From a checkpoint of a small transformer trained on Wikipedia.
Architecture: RMSNorm before each block, rotary positions, biases on query, key and value, embeddings untied during training, local attention windows, capped logits.
Training: 287M tokens, 7573 steps.
Each number is 128 + 24 x the weight over the matrix's rms, rounded and kept within 0 to 255. Layers, rows and columns count from 0. Numbers have three digits each.

# up: layer 5 MLP up, 1152x320, rms 0.0923, rows 57-156, columns 192-255
# down: layer 5 MLP down (transposed), 1152x320, rms 0.064, rows 57-156, columns 192-255
up57:113120110162104136121155118128080111134102155105147143138142131148119069143157118144114094110113149130129122113114143139071109156139173165098164069113161145093137148110144151121093169167169116
down57:150155139098155131121123171105161172147095108118135130150141134122132170118141113121158158163118128111144132127145121090111137089120113108073140143168139105145183125107148079150164096145153164
up58:186131142134082098114155128111159102135110132143117129127133129160154156130120150151131135137128141126102096114146091118148125121143105126107141123105126148122097116101165136150135094150099130
down58:115132114121156131139133128104129142106105086126126098131112133149162110126150129139092170098115129168134111145107133153157117151134180145079133163127115138148203080121160137160067107116131142
up59:165147158133158140139092084110127137144151133115177120122101135134120116107130158128145138116118158094094131164133134102115158114156156131139148096134150120112151121157135143092125142129133200
down59:093118109109138079090132147111106120104131144137102097129182135144119114180085114118132137126139147165145138115128114132134127140151106145107131178097111129134066149115127088153143117111128106
up60:151127129151142099118116152113119134138111105111131117141096113122108131168162173106091143118126079125071121164073128133105113143074097161128108134095090178083146148150123087121141154144152128
down60:115100127084126142183103104164077159116127185143153109126111143089129156066135100138157122126135154116146142108121081168085117113148155090153151139122159112158121137160164128107123123145107149
up61:118166114154166148142096144147079115113090106086156070119134148152155125108097118099137093092120137133158161148103111150104171095146107143124070110152116143117130095115149130099160112130080148
down61:138121105103162155126150145162076099116096122140152182132122097060151131124163112102138126137109084087163079123117156147167107129126161100088136120157126139102086145133146163143105105131135131
up62:127163158148130162161123130117166094162106165130186109098121110155109125118117121138154126155109179096103095125135185142155109165138141175142152086163154112116099213162143163087121133155136146
down62:098095139122173160113129156149125128121117159104131158117163128144164160094151140147204116125169128113117124101148097195171090130156160131128154155154155140122121121149105084090180109150096134
up63:136131115102108137122144155119150137139106152137124111147126142128177128073089152161146102128126134144117175118090108119165085072079130164117118117161119117112139148155127141149160132150134134
down63:125109112117141131121148124132126180143157140096115083063113086100117110141074123096121091117097120124157142136140103137128155149141136103127117130088121137126125105139117131118083138104156138
up64:095182145142135131126176131131127184158088137131112086104130147109166101124097182135132158175095125141116146135131095180184074091176084117149107113095149085112111124156110144097136105084141111
down64:143133125062130102146191091131046126145163134146153125119112156150109136157131095088095088158062167114132141110094140130124122099084099123126132095135109154158165116149106130167126140151137139
up65:196138133135126119129081107118137115137112114144106138125104143132137083120147129131153121142139152113157133097154082155115146139108103118116161139145128132145099120113160156083171068136125100
down65:137149116160128146167137110148156129096135129120158107130131154112112139159154157093125100114108110145124124094175153116158119151166098106116072146140099130136146124117122131155086153102127148
up66:098130163132111153124088151086112079126100154108132158127110132052126121088110138115142126121159146160063134147082118132137164107158071112139104100199132153077124102127172110180106110115116139
down66:149134118119149132093128127159102147173113123175155084115159123098140124138174105158153122139117132079168095082146114112135089169110136079121120152113115102152131149123122123134122132114169128
up67:120112115133106105112136117149094164145166109158093125151144164108137144099091153129149110128130149104149136115129099113059175139080138147146154082155148154132088108096154119134139110165156115
down67:129184117141122091096142163106106109141124112128155138130131092142172145143171106139112170155141111167096118128140131114132093119130118142113125135108098147114150126138120109139110146088136104
up68:173116160083121159124150081104083132128121148106165168109176153103128122111111111156160120164136139164062133088150123170109115161089127101102101099108159159131124171126155129102105160144144184
down68:149090145144108093127142124152173153123156079144128126082151113129091104191088101116102093144090097117121111134122091089115129135117120170143096159157096106110112116094137100140140107123120097
up69:124136150139123095164137135121094117136128100160138096137136124142109151128121136119122159127157124155118119132130161117146112123168122140123139160152126175113113148107129155119139140170129150
down69:135155121106113140086154116175174121175160129112107155115120155139143141119119158130159142129096134122120106140131095125154141155112149142090122132133130116177120136178162098129134085106164164
up70:145124102140143164139083109109063113126113130133105121094118096104163113114131115141157102136145144186098149131145155199139100124108151065108093164147145118149137100134137110062158148111071137
down70:121107154134117130102117148093148130146125110144133197097071128134133126114152135154117099125095191160102140131095098098090139157148158107169132141101122143121102106146084177121136136110179113
up71:179141111076071121070130149117118154128106172138135133070124136122110147189150092096126188087131123096137128142112128140130104088120176125090120114119124156131126156099127123178176125074127126
down71:144113191143108151144154099094155176137139144072100162116090086154142139140133148140131148144114144164080099135162123175098161102140132108082074109154120163124156152117114150107159107128087123
up72:130132138129109125094126091122103117107135169105115144142165154148175133143206109157108146146079114155131130133118153172123125127093165143140090105124108156154191145124113072078114110113071080
down72:156137115090153140167150143115140108130132114125149095121144139138065130136118127090106136098156161091123119107131123109119128130147069111078145109121133103108117127151127137154132152118132170
up73:135117098116129111081107091112088173155167117113135109124136134147133130114134172151097105136096153095179091095099133094167121146169130188118113124122106139087091095111131159114133140117108100
down73:125140082142121142137171105098117124085087152164156107158076107172187157138177133150144109130152161146124149144128111147123150152083112142109135110152178145146129172162126127133092153144127143
up74:130130121147129151070130137135111120125106101128157133121146120138098094122202116146110117105162128128078095117094104118100080090142145162121153110102140155126128141165130113119132132137123126
down74:131117145159121098174133114107147091125097107148117131124133129094098112141118106121135123117118138146175179132096140147117136162143108129136095192135145117115116154101158119159170126184118150
up75:140137165094177132128117096170116098076132128126150118094121152113127158144140134126158103143105160096126117153134126162093087107129124142135123081132138151079114131088175153097129131092094142
down75:143169148087119096104099130143114148114157137181113120142103135141085148130125165214129139176090102168092150097104085158155089133110124149095102139119119124130156157150153106155095114149136150
up76:138161108143095131122087167116137147167125154102092109188125138129148076094098102137146139132153124098127138093135138132151170112117120146128121130112164161125091132153136105159153136147195124
down76:095158127140133137102146121140130119071114139140172112119134134151160150142109128128115126173109127128137116141132098129149139130145104108130179167157130115095182100122113106082127109134132121
up77:106143152128133161100121097103133145128144103103142115126124128145112113119114138123122143126149133140181147146136141136141125125101152151093136122109134142142100137142121151057105159121165133
down77:136098084098120095150106152150104132102162126153105126120147098134140123133109149141138088094129108101076124097104146135151135126135131084124112137159130171162141073124142130162168115115086128
up78:136105113117140139163135090101112115109133120119095123121145150145132110127129158122123116113124110154104149154130118156140102159152122127126124127128115138155131123113108142126132162113119126
down78:107179135134127089107133144141151162094155122126144126122143124119131100132140147110146163130118146116116120117114139123111169128132122147115127146127114093114108133146165111131102120182109115
up79:129128131107104167116136116156118081148139125102108123146119116120126144140117061135079132112120120118168103150148112104093139115168171136107110122130162088119175156156122093152125138108150135
down79:134103147139151175140148125104168109145158113129101120120117095156178121153146129127142159150125121116121137119084120135169142108130086158129149099126133152133120150137172158133108113109147136
up80:135130148165169108113154130121130168129157108162137143125123113135120126143110119114072101138129123115157121137104154121139150130131128123129140128082090136147157149180083099101122141127128053
down80:092152149116123137152123141122123084116128119119134136146117118092143167115181138169184135143118154140083133132158111128122105161125115161130133138144144083113093174119155170149144147153128197
up81:156176114131119127119110073132090126101112111137141113150146133109164137155170128120135083133180143102116128109169088132126091144118166096121113123145132122139131136136112125155107131143150133
down81:118131129130120144076154136101138141146166079153144103112114096144128080118086118140122101088133122119091118136092121108123127089116152115110128147100109115133128154121131149150138155134115106
up82:161118111112129127109114094161105141119109143131146119113135112118135101148156147111129123153141104145140131119114134144151121134132093095108101137156146150129139093126151116085147090089112140
down82:081148112155162121131115116111134131144136083140122102107117168139117154091137107164137080085108164107149129125112161168152103134061169073167148118175152102157080143153086136146119169179112116
up83:134112083109093143126099124102147105163146097119098128132120101161176115115123138145134162134093135112156099092131167107139105107125097118129127119174126131111120139109147090152119161147096116
down83:120144158099158125165122158153131186114141162102149099154143141109126136153113135104109122142133133165130129151167145138143141130123134093104119171099123171105131106157132140102122127107135140
up84:150125121124108132122123122123120144096103172133171112089152102128129160179121121148123121163120131154145136155088134149128121102153147141115139088107101148142101144162108143125121165061181108
down84:097129120167066140126096131142095089163181091136118136155080135109151100122193135141110117146102131133095113122136123107105142138111145140116105106145128106161100106157142102121114112097089138
up85:179129100126143142130135105139100109122128108171194129112112115098110157141120133095111138133144108123147155125135106106132115086113106136126157118140119082117148143117130155147163134128107104
down85:136164160129117141134136167115147131131122120118064101113141126131154084116091127150123149132104127095128149154158129136148108173120123143128131134122118118131116139142127095128116120128113139
up86:156132135156159101117177129125151178154123141111098121133116132122130089147100128116112119146100123080163121137111091112090155135119185134101086087097130128128102105143143107108132081151096138
down86:127147117090125149125100109096153125109141151137128111106166105112136134154149100101129096145129155174079119122150113154137079178149094155141150142132139122106106122096103144142091145114148173
up87:155166123119166158105111092111142149102079141131170143087088090137150150152120119116104165116117127147107110112124121161095125120113115122134163127130137148158114101146117112142103108095149124
down87:134137125118113121126151133115116152122163134058099122118158148126138138117094156071114082137159088098109095176120076081097135118116139131114166145111110104103131137132161129117193125108103124
up88:070114193146118146115179162132134174108116111153121088124126135136115073094127126150091117121110132150117118130142172146146127123141150120130131156105120126132172085124153092132113147132120147
down88:128153098119117151147075145132124092156144112110124153102114110146141161128138114139122151142143102118099103139115100127117141124125102147139127108108182112126105104151088136122135152145132087
up89:123132107109128131133104144107151121110154175113130112133155130126116124106125163120124157085097122075130108139113142135148126084128104108132120110101100132096143150135130147138159165146142094
down89:136104139099124123102100142116093128120147099131147141110137090174138123095095126095133087104191135166141143122152090130128152111138148145159127147132181108126091149135096113125150122124116169
up90:112115115120140094122114074094123157114127124169111075149120115126101133137138154152093168156111094124108189170127156151096125140100139111136173153139145080112079092132164131088122128111097115
down90:110201145185136111099080125124069115142134114111146134112101138142145153167135118116137137164163113173118117111162136155111086178114142150118099118170136192116173095127116167151116135108112160
up91:124154116135129084158090097124103118128143140146132116098106114143137077088109121136153114142108042180108149046133165109146127133130115109109133144163105104130121084095106115110073116110157210
down91:132123146157122144113171159152092158116088135064112139206157177145120145134100131140111109082178129089150101123149144198126136150118139154132120130117127090094120109116134110139119134099099116
up92:118113149083145105144167171128172158123166132115125073140130179170131161130126111113097083145133140091162130134122114139140155119153142165158096098110123105117116176144125125116115130098126106
down92:119154180147109120136155125132133107095122145114142131136162094116131132104108134141143148093124135148118127144109123155116088105129137142103128115131151115150131141155133144151175138157120142
up93:107121143138168105157160121147107084106126143176133162109090157075090112121092143079129126105138107120139139118141139121154156150127152129125107132159101114142132127104104096115110083150122117
down93:126165068081090161100090150093157096133131125100084090131120125136167109142131072147086143095138131149121123155106123114112122102131113136136136136152148098115137165143113136128161192097100129
up94:095116057108078096139109125130106204104104109188167136113135120083098094098110144121139112154126180102134107072123091174119159141151127126127149180120134137102172170144135184160112095126169105
down94:160132159109169128148135165148127110152148178115104128108094115119132156140134123126136123103151075110151142149134144134157103127147104135094149143133184065159099119138139053133167085122109127
up95:134120102143177139159126128139083096147110113129148122093134120138172112159056134112120114178159115102127168081092092116092142087158069069167156151149190126161123115168112117069146090129147100
down95:172127127144155151136149112101151088179130097154119133105114101112124138132125127128167173077120177161121136133099113182127069101114125143134124149093091096126121126151106131160110128151094100
up96:154117147130124124135126134118111122109142138114116118137130092145161089151141100111132173185140092128073117135148106144164110126142160142088110141110134087107157088155110075090131127140117146
down96:151147070177122118024132112105074113157128133145148118084145085149140136112111100129129087138153104136134139097132161132104131152137125130160105076108129157129121131127109120121094083120124133
up97:171120102114136126154129143117113173118119130119153138120130141131123150145176142131183126115126116178095122123128123086115105092141119153110151106115094138125145135116150125117123088124085151
down97:147123096147136157124111159132143110117094149137119134145131125092127109114144153122073144109153112148151142069152172101117131115124114122105128119098115117128112111101120165158127113142156131
up98:146104122134127135136118126118104115109156113163110127145133119125121145116092168122134112118126092130142116111150111108143093148114130124144161140140106136129113175109142096118129134112149128
down98:106124121119112165126147107147126162144139096151114121127177117088151134131150106125102117122142145150114122140125144151097158134132119161159103143106129134118098108120125178124133156125158136
up99:134158108110112124109149127112130133161125124131143149151122148136144086167094104132114128144081157138130110170123130095054148101139122129148083145123096113139142109147118123155180153117116134
down99:114109112200127149135100129150139127120128136154142172125110117152116117121148114137154130132148136130122133107096090162163071132176185129126138109101107169149158142091157134095135109104123132
up100:152126158120167098095152124132089122164133144093114120108140100154123107138105104103134119148151167132152123131134158140136099138156170122169134100143124113157134124168114142125114165121107135
down100:151095102126121156104137147146187150099133147143123128096094148083134117152119150138151155117100156129084153175096103111105123138089146030131127160116109150146140150102135120116143086129143103
up101:129114153092122113127169156148132185106138099124134171131123152121092168107083132112101148127138113092138117153119091102100143103116117164128169132139135113076099107153141131133100172133080146
down101:124157116167143105093099085119146087129177113145153097096137129141132152128170126123098094163143142174097152128101145167141123141134146130170140117108107140117124099130105118119148085091108124
up102:171128118104108128082135136127165166124137158158150126109105129158112124118115173113114158068132142148086104126122126152159095124122183153152182066146112060111110124150081125165099128146148152
down102:128167176147139125164134114145131125172114076098125146111129097107123126135201085115131136151159127124158128162177118108156136144099110093101097111140146170153117148107155180106112158137112124
up103:085113145088097146114152128136114159099109040134116088113127101114109141140098147135123129114145154136121118086126121119106110115165129156116162142132136142129145092162095088131123142129146143
down103:124107154150140118138104097100124121117108184120122136179101168143129137112164160135147101167100142124108144123153124101185147109118151086143146133113163132121081117111116140136147063119122106
up104:136154145146113171156120147112153161112153150108154097141150146139149122152105165124126121177166120194100142132116196099120132063141128129104058145127100119148164115134134137106132119117110117
down104:156097133134163127095148117122155130130138111160115206076152147123121150106150141135134106126143129127118152105169092130128124157118158135142112128133145105128129139149132113138114080155157116
up105:096102126142123118115115094154113156145116135137128086190127156151142124143156135126134103125181169120151187134136124122112123182098137131116116147158101117147111052140138108134085142132103148
down105:191124143119138101131144071105136177132105184117112135105118160127147170153151155154149149120114107127101146101143098110134150126148065150066115135092176138146162166137121107114151101126130090
up106:138147115151131158114149166132105139164133121131110084124142119133166150125129112087141106122151153119142140159132127127127147105153113123100109090153096122148167165110153129157125100133138126
down106:108109116116094128131131134118138109093145145127119151103108123128111096099164136149119140156139126114131120117113113136138122130126129159121130141126125139117094116163115098127158144142121150
up107:212151110152144127114106095102175119136131153122105158079142107158140106160098110101115147133153138165150158098144107135140118095165145141097145084130109165138131131188128150112117117131092087
down107:091153120117140087097151170142137129130119120157126128105122108140143150150141121130124112174130131126146127129132115176131089157095127096134132120089148125125154120088174121092142110108087157
up108:151136140145145167150130124130158081117162108161151136116170099089100104088137128107128175110180120069171129140165203115161138139120117126114138129117099125121144136116111109097196159124136102
down108:142135145097124107118144114159158081118097114113096155137168163167151134162126143142165115166114160122156112130092064151127065110068134153112107124108150119184152131115136169109084097123095127
up109:141131115131132131155139142109128148113100140117179106130156124109164122142115106111097151118106155149116081164143112149147081157144134155108108098115110102080162133116125127138113165112143136
down109:149122102107119134161144105132115125156139124122133091122146128123156119131126138126129143118136128138133121093132135142116158119112081128159127146150175154145115136127124159151099134134137139
up110:121133115105122138117147122140124137155113158105100121126183097115120158103124152140118110162135145111154136135181153159128169126091111192105131124160088137102122165138135099135147126157127162
down110:137114101120140089110123162137146149135119151133148170118114137136144121147147114125132129142177119087124121142113086171113104083168129121150123127155140141174108122114136115086083123127158095
up111:094158127104151129145128105106101110121123142138147108102099089137156149128141102129102115148112135106110115145121115110172122114144133138138107150108127104132134137164128109176129145129093117
down111:136124131137121140143067118168117137114109085102157185122194118155152121104161105158132174127114093178142089087111102111124103127148123132089109141173102171117136124093151166104139137146139116
up112:149112149106108100106155126167115121100125122156140120115129153095140147165156093168155154148136078134101128130131133167158094152123132117143124137121125111121148109129170116156127168134138120
down112:111124158156118098136147124128114125116104149137115108139104154121102115143137109119111114099176128094111114122123103080136058127126166075130133158156148164105122134118113135114097147142131168
up113:145135150121157149093112089119165119108112106153194154129120141095126111116143129142124095127155074117121166108116114144183113146153133122143115078142132112133107116119134119126148170105060124
down113:166101146119142118118145127109136138138140108155093124097102158102122135139055149161101120084121142157143084138115098162120112129106146100094128152139142086178128115075102121172143110117130130
up114:105140144114130095076159123144142120103096069109126112158102110141102105133151127141132139127086089136170130098150141131104110119166102155118111109139115132096119112125125124138143139087164106
down114:187130123091093109111132139121090104134111168109113154105157138139128150166118138161161116123138140138163134124072116131137144167115091113112141109100091152158124150154109099114094153084190176
up115:158111143115156175122142145113131112126092141163131125119121095108131146132146153107138155116152122096121117160128095119107136096178144150155155131137103130106136104105116140151107129183141096
down115:162129135115147080171118115126124121171135109111118118105143138154100110122150085128123152145115096142131103110136110121118130153112095143113151114137157109155088145173117096158185099091152157
up116:159121124107131139133147163145148085138105125123126099108112119120107157153171150167156149120099158117070089140125112160052145152180112143133150129169133120084099133092167119118115119126072141
down116:147140102134098147155097128124101113136160168144117174150161094149116122114117126137144098095122117149113166132137134105156089099107130121086124158084106115171141136160145102149147145143114123
up117:116146158129107146125095134131147128091119146095117115089131061140129117139140138109115158147155165137148123151078182151127104139184119174081114165102082084141124124096154117142128106119147085
down117:141107101164176113125108111159135128145121098095105184106132122140078153158145138101115125138173120125173135135137128124116128123091105128176116106133132117158132134132120099107126099095113154
up118:125146125108089097150135152138116137108104149141149135144151158119106086125145103166118145089101142143106148138130185137113137106116097130135151169170143152107166104141154124116107119137162149
down118:083107106126095154110115137175140107126121087107127096171118122140146093145116095146141129134108124087108100099129122118124162102116101081133131147141113105126123112105136125096121133133116144
up119:141160147140183179091144106113142098144059114133161116103136117126108144156137124137111156130116148076142103099115154143111111116169157142137156101110113122136163164171135134122142143168138095
down119:103113115121128100155110161133122144118126157148100186115119124140139131136136117108119101155150105129161134128107128118135118154099104103106149110164155156098149114117127083137108100143109143
up120:114187120146153152069120139134133116149139143079124121108144123110143120149139141115135135098148105095079137107117176114138124121120164168123107154151164127105130132152143102148109114099128106
down120:145122112094086098124111122164114101150115109163139081102158138169100133141132140126168129101108131135121183110119109149164158093099128109136115153112107147131124115136151103132132169133148170
up121:126143113109121130130162136152113103102108163129155092143136099127118104141126102174144107185165108152134151119088182154143116118132107106110085144111102124110158071117202096136120138106131117
down121:140111098146143114149137122093119128132137137096139119180087178103105119092153143130161117135146124101153150104140098159081123128142180159123125143124102186107148167133114201123109106124179146
up122:136137166123119142099102125097163121086120108140157122103127104134108152155138079128146168133092147093138122142084159128147103099126107107133104131132097113091141121139141127120109126084120077
down122:130159099106116159097119103114091075122163169135117117119115121129113149117092126177094134122144141103157125130167090151136092138148128093130140120101131175138098151122137129135129135115127140
up123:093127110153160180102114088105142110088111138107145137119091125136169105104163135162189137153151141069152148122130127096144143112139118080103069110128153128129128109145118135131128174129137110
down123:175092167197088099223135125150116138099100125152140180165151157103107136072128140109094109120135132136125131131138157169123121126142109131110109167138137115147126178100132129127118082155155163
up124:139145155139103183113166144106107112139151082160122095133105121131099109154163134175143163141123154093080137105095173131132120175119165124127091122105090128111128146128142142116098131118095142
down124:129087108100113131118121114102116160137202124132105143114140127118157111119074120122136125112122130109140147123180135104128134145154129119161129132192145153145116192149140155105109101131123115
up125:134108113129111108141126065142113093092170123169145098124135136134138083130155116110143094134119169112107120111136113188115125114058160100139089151145110120118155074166130133090144115164130156
down125:090110154150132145108106124154129092159127119127098135137111135137162130102141075113101136127127150141112076136103127125109148156127159114145101085146133119095144134126133099133115084120101105
up126:155133146135144137152110125163136117147102093151161147159105153125125128125123114155125154155119123143148125143124153121112176123110117101145156084174126146163128124104087134145137093134105113
down126:087120127156118123071156162105127138149133132114146141095136138148134075121112124116136153106168125118140142154130136093148144125109127138115120144112153091140136079133137091151119161120117112
up127:128110120135153139080154081097097098150106150112164116106098134126132165118155142105106112088153059103135156150165131101134075116150181122113145123141107055142093137151161114151108144127108126
down127:118160143063103140159147109113142135123126102157137155129177158117116112131120104170119163138109139118115094115150103118127142145116090138125149135073157134142157143113122152124137120153114175
up128:144117129130134138104165113127140126143139101165163125143114112108113154166108134143142161079103147080104131091129126126135131116146172112085142098109163136103105140107116148120153158112087117
down128:080159093136118124131083101153163151137142160112104132112153073141095093154085121107124114132137136128162107124111138119106092168096154096124153116122134084168152107177134077114099125128142145
up129:137133105097084119094149120146157156102137092132130131156142123079148151116145074117115127139062138120111120080144106112125149112128137135124145097119144128124084093130100159115077100100101088
down129:128118136140137131159130137143145151185082164158105152092113156186105107110097111117133151130144137148135121152151135177102081104142100174128089153118121142083162146168110106153203130164153128
up130:166143111124130115124117137168134094131115119125190155098134117115096145111152173094143127147144142172156136112139156117106107124120149107108121112122130147132163148128120123129164152132140136
down130:082135121115097148154126125079141128100129118159075092143137116151125092126113105159127135086099083114104108128117109138146114106130129141133117146113131120127087124111145145115128125122097104
up131:120180119159147153136140115147165120123126080163136139116125154126152096116111099125117147088195108119172135104120114164167129137132091095154085132138146162099152108172123082161155133154136121
down131:106112143066127070100128125125076144115099154109129124154099138135112150127133153131201177152129147135083168112131122119117084131163122105098137146134146160114137146135168184070113097117128131
up132:163113114133106143161118131108111113103173157129109143117178177116114106090100121116164133112140103148122134083121090202136101144104130102117127163143116108115178147150138107111113115098094137
down132:139137139129128130123152115153165167133118098099153125084100104127133108151118137130122143159141157134099140147107160121123149142110116087141107131116118116147124116124138162144135135118100113
up133:127127140158091138129106133143112111106146114130168151159133135157123137131161100085117132150128096121131106090152137140142083121107138073133137138157143112171106165123109107098160125121089154
down133:144111146123127100157147110135106156137144121096134091105106106161147134133088103145104174084134154144130107155117114103087198112140096164144121136085099114107129081128148166127121112104149123
up134:145135144127108104129107153133133129156135127141145106123132100122120094155153111127086156091140096165130153106128178125128145147100133124098096147133128158124093083121111119096167133132116122
down134:105122094119134138125121115083121121122096126143129168107127136128130195101136134135161127139129144080133136165156109154107089160138129104116132118135136105136166154151178158085087163130099153
up135:120131111094123126168129093139144161147113083098094109103096160128160142129146138113126170144155156114142102129150145122165113123116099116126125122139125109143118166126158148144106108160109143
down135:156120130150152129125129133117148109125145137148131134123147134126106134137062142145134134153122131142140170144142134155080132124127146137136126108102132169116115122111095091142152122117155089
up136:104144142149202145094119118146093163188132152172136096119105139110167134151121130130117102090109116129096142142147058132123125153155123093120131123109145117140133066101104119091138143115133116
down136:153144143131093129148125116142172113091134148124092113160108089140093061091100156135121120111119175122154151140130147126184122118154099097131143095091110134143070122151139124137078103128092140
up137:105166144103123136117177144150191105081113119112107140075170105094115160126156097143116109145111153155116140094141150119056111160160148207128088108165090131130126091127089157124114103143131160
down137:125082111126077131141115084100096155132118134116110125127126122138132078116094115102145116152087166170137116150130160088094102112132149113141115151212140157130097151100149184135122104127107112
up138:123140144138124154128169115138076104109121125115123130145100106089138123133151119111134120127118096126099147094106117138093104160141089159104097100130120121105096150137147142133112170133106095
down138:119126116110086099138141120158173059121162153139119128130124146150103114121139118139141163138155180143122141079118137148117143092139099154136135133114134078140124158070123124100175174120105141
up139:139132152133159105129098137135140161135171151135129129113167092112135107143112145073095151153116080066125155119125125126167149115094093105152117114098118147126164094139118072089172147110162132
down139:122186090097126128152159143098105122112130130152111113158095136122076127135122137130146137117076143148187120096151147166106130135105133119084127147115125109120136153122137147129112133087118134
up140:150154144124144106120106112176084147102115127141164144130132123113162115097104067088155105126089139139074129091121112140123134166103134116101160158162130143133131148131156128115121091166126129
down140:116122118151129136148117144112128171165183113169087191104139121101116153128158144135115109118115146114125152096108137120115156114118113087184138115160154122146163151136142125090148137120098103
up141:133124162151143136165141112148130121112123163153132074162109129093155130141103068138148144094118139178130144097103148135165134131126107135135150125132103139103111154142152127123120124079160116
down141:141100134149119104156126172108109111137122103166123103085099175139166150158137142104121140167125117119128162138062160144116148168109121157057103128116144181139145165170163116165122135171114112
up142:121128139148112136136124113122073178125123121145133113107173166136117124091151193123158092184137118160121120147124114147144114150118205128118116117103128105114142125170140116149122102149171164
down142:118132105110171137095169106131124109127145123060123114086123108079147122128141146108095155089101107119178119140105125116144142102138065114107099132152108117147147144137147119117088138141127141
up143:127151088130109151136155122110149156143105131166109173131135137079131110182137119146109104140139127110108138121121132121157162129140142092127155113114128119144110129097132129175089124134108057
down143:117115153144135127141107123129122120078133145132158096142107102140106110107112121131138155120105174139153115134168160133121126159155146124185139123092134173129115128151152124124127158110143143
up144:139128107151165152121098139137129116133159112132133118137165134134130067070098154090132096121151109106120092104091129148083155147116102116137123109097155130129120146182145121158182207076117143
down144:124134128146121136160143129162104105094113185122150138127071125130153127120101136154128136159092181130192149127087112138123080083172091100103106110146124117093158157103175117095103103094112121
up145:172129097116116098120118112147132142131150124135143113157150124146134090127079131142127112132058162151142107124135129128071119113142126119162122142160138126127060131147112130077127124100137135
down145:086154129108122167175107107111147177095113142146107167120138157128111129126178180124138119131118164130146113103137131131150145122139149131110118144134156164125130114120134144132125152139093109
up146:113193103165138150087144104127161111126153104122133130153149103122141140142085139089119180136090170106082132155143143093129082155112122134113115125143130130110148160130156120185114101116133115
down146:162082129115118133113145142120122172096111138151122128122109128111163108115136100136139101159154148151164152111107094159078138101122150130139145136152121128106152113125123128116135160190131109
up147:110160139126070132109187146098164112121195119150131111135115123124110158139119098124119154144077141125096181160089142136076173064149114137155180137168154124127202159083192147139141130114116120
down147:166132132147103123117164133140143126122127129136136152132118128116165122139135106142134086160118111082145147158162178167152118127111123116128188092091116169104110116104110103140097123105158118
up148:103135132080123087078126105124150203111145122140157122126137138135104108149117157155127112171128132118107124107141161135127110132125124144106142155120146120131129144102151148130135122121136154
down148:135105128125119146135142102151117130137118130154101160099123096134162148166131163079148130129128127136121129136103139137116122108131127101097134128115119134122125148124138122109138145125147140
up149:121136088067158151155145121171126114112130101111160139140115151073131138092142098160184123133139194101153139136117097179107143101117176111114116155136136119105092111097133158149141084132120105
down149:149099159158132139073125142119144142140110127085119099113134082175130116180123157089071123118099048129094096122117160079142172119136106155121127114107102145148131122164125082137130149137153125
up150:078177114108133191068140124131129130155127144130164116065125122095106125148155125164112115091142164099105141153125121135158124154145159111123111140112078118117137106119134136152086133117140091
down150:140125141131104128158150158094176094103163130136090120140143192172113115097128097156145147128089120096130148130134126135161162146104088141105140145139181155140131209102106096149133139132096105
up151:112115136152105154120149121127135132127120119124160128120106101103143134141154107162120132117102131081116106071104114181141117118154118105166168139166142118105086123107113069111111161123157079
down151:159156120152140173148123139152142094107115167140135144130169157141118089139105128156099127170100175175135123159128104159127090172113155120133119117091113154128189157112124122139136127104123136
up152:166188152118121174074124134119170118130159139125164098104112105110150147166109127150129120094140106103074161145146163154149126138147068131136062138133093122117153167120118111150140119126128136
down152:101167181119153164120068135112141095146141124138134132165130159162138149111141098149133132124110180135156133137087179120152158134155077128141096177161102131129153160117148137107114134090140111
up153:140131127124146098130148137138132151135122136125139134130136093109107138115126125130151147090146087141107108135069109120117125142150110175136147174143160151065116164102132133115112127093078117
down153:147133144122119115176125149096144100131102175151131073128136115149127145122116106114114145118147141136156136132159155121074134162137166124063139163117119148147143123132093132117176107116147143
up154:148123110141167115104130108111159117124107135117166127103124113121097064125126119084161132179155119135131111077148134125141097134120127115108095126155098112106114130135106135111143118097131135
down154:144153125123072118107194165130149091112142135131113145124146101130113130165148093136157132093133104149118102151105128122148100130111134131108130114134113115114130075111144104162111102139082132
up155:116118090145134163101117111123117133060112135119129157149120149116128144160131100154166158129125135167103148103148105135119098165166131197120126136140136132128154101141178073109126086100129122
down155:103166130090135114103088150186175090097107090102117135140154132118141130113152140125142111131117142117151178119155106086120150153106138113110139108135165142115111118088137098118151130118145186
up156:096128094148130091091080113161093120139156149153108135127134157124151129100140061144124121082095142139091115120095100143091113114148166135109128113136128139105121145152114074117168163081117098
down156:127120129149126160128124129117168140117110120087132147146132102133148106117115155145103136147138149133154145141154127159142140107110145129118100141137158127166139145143112152123075144131142122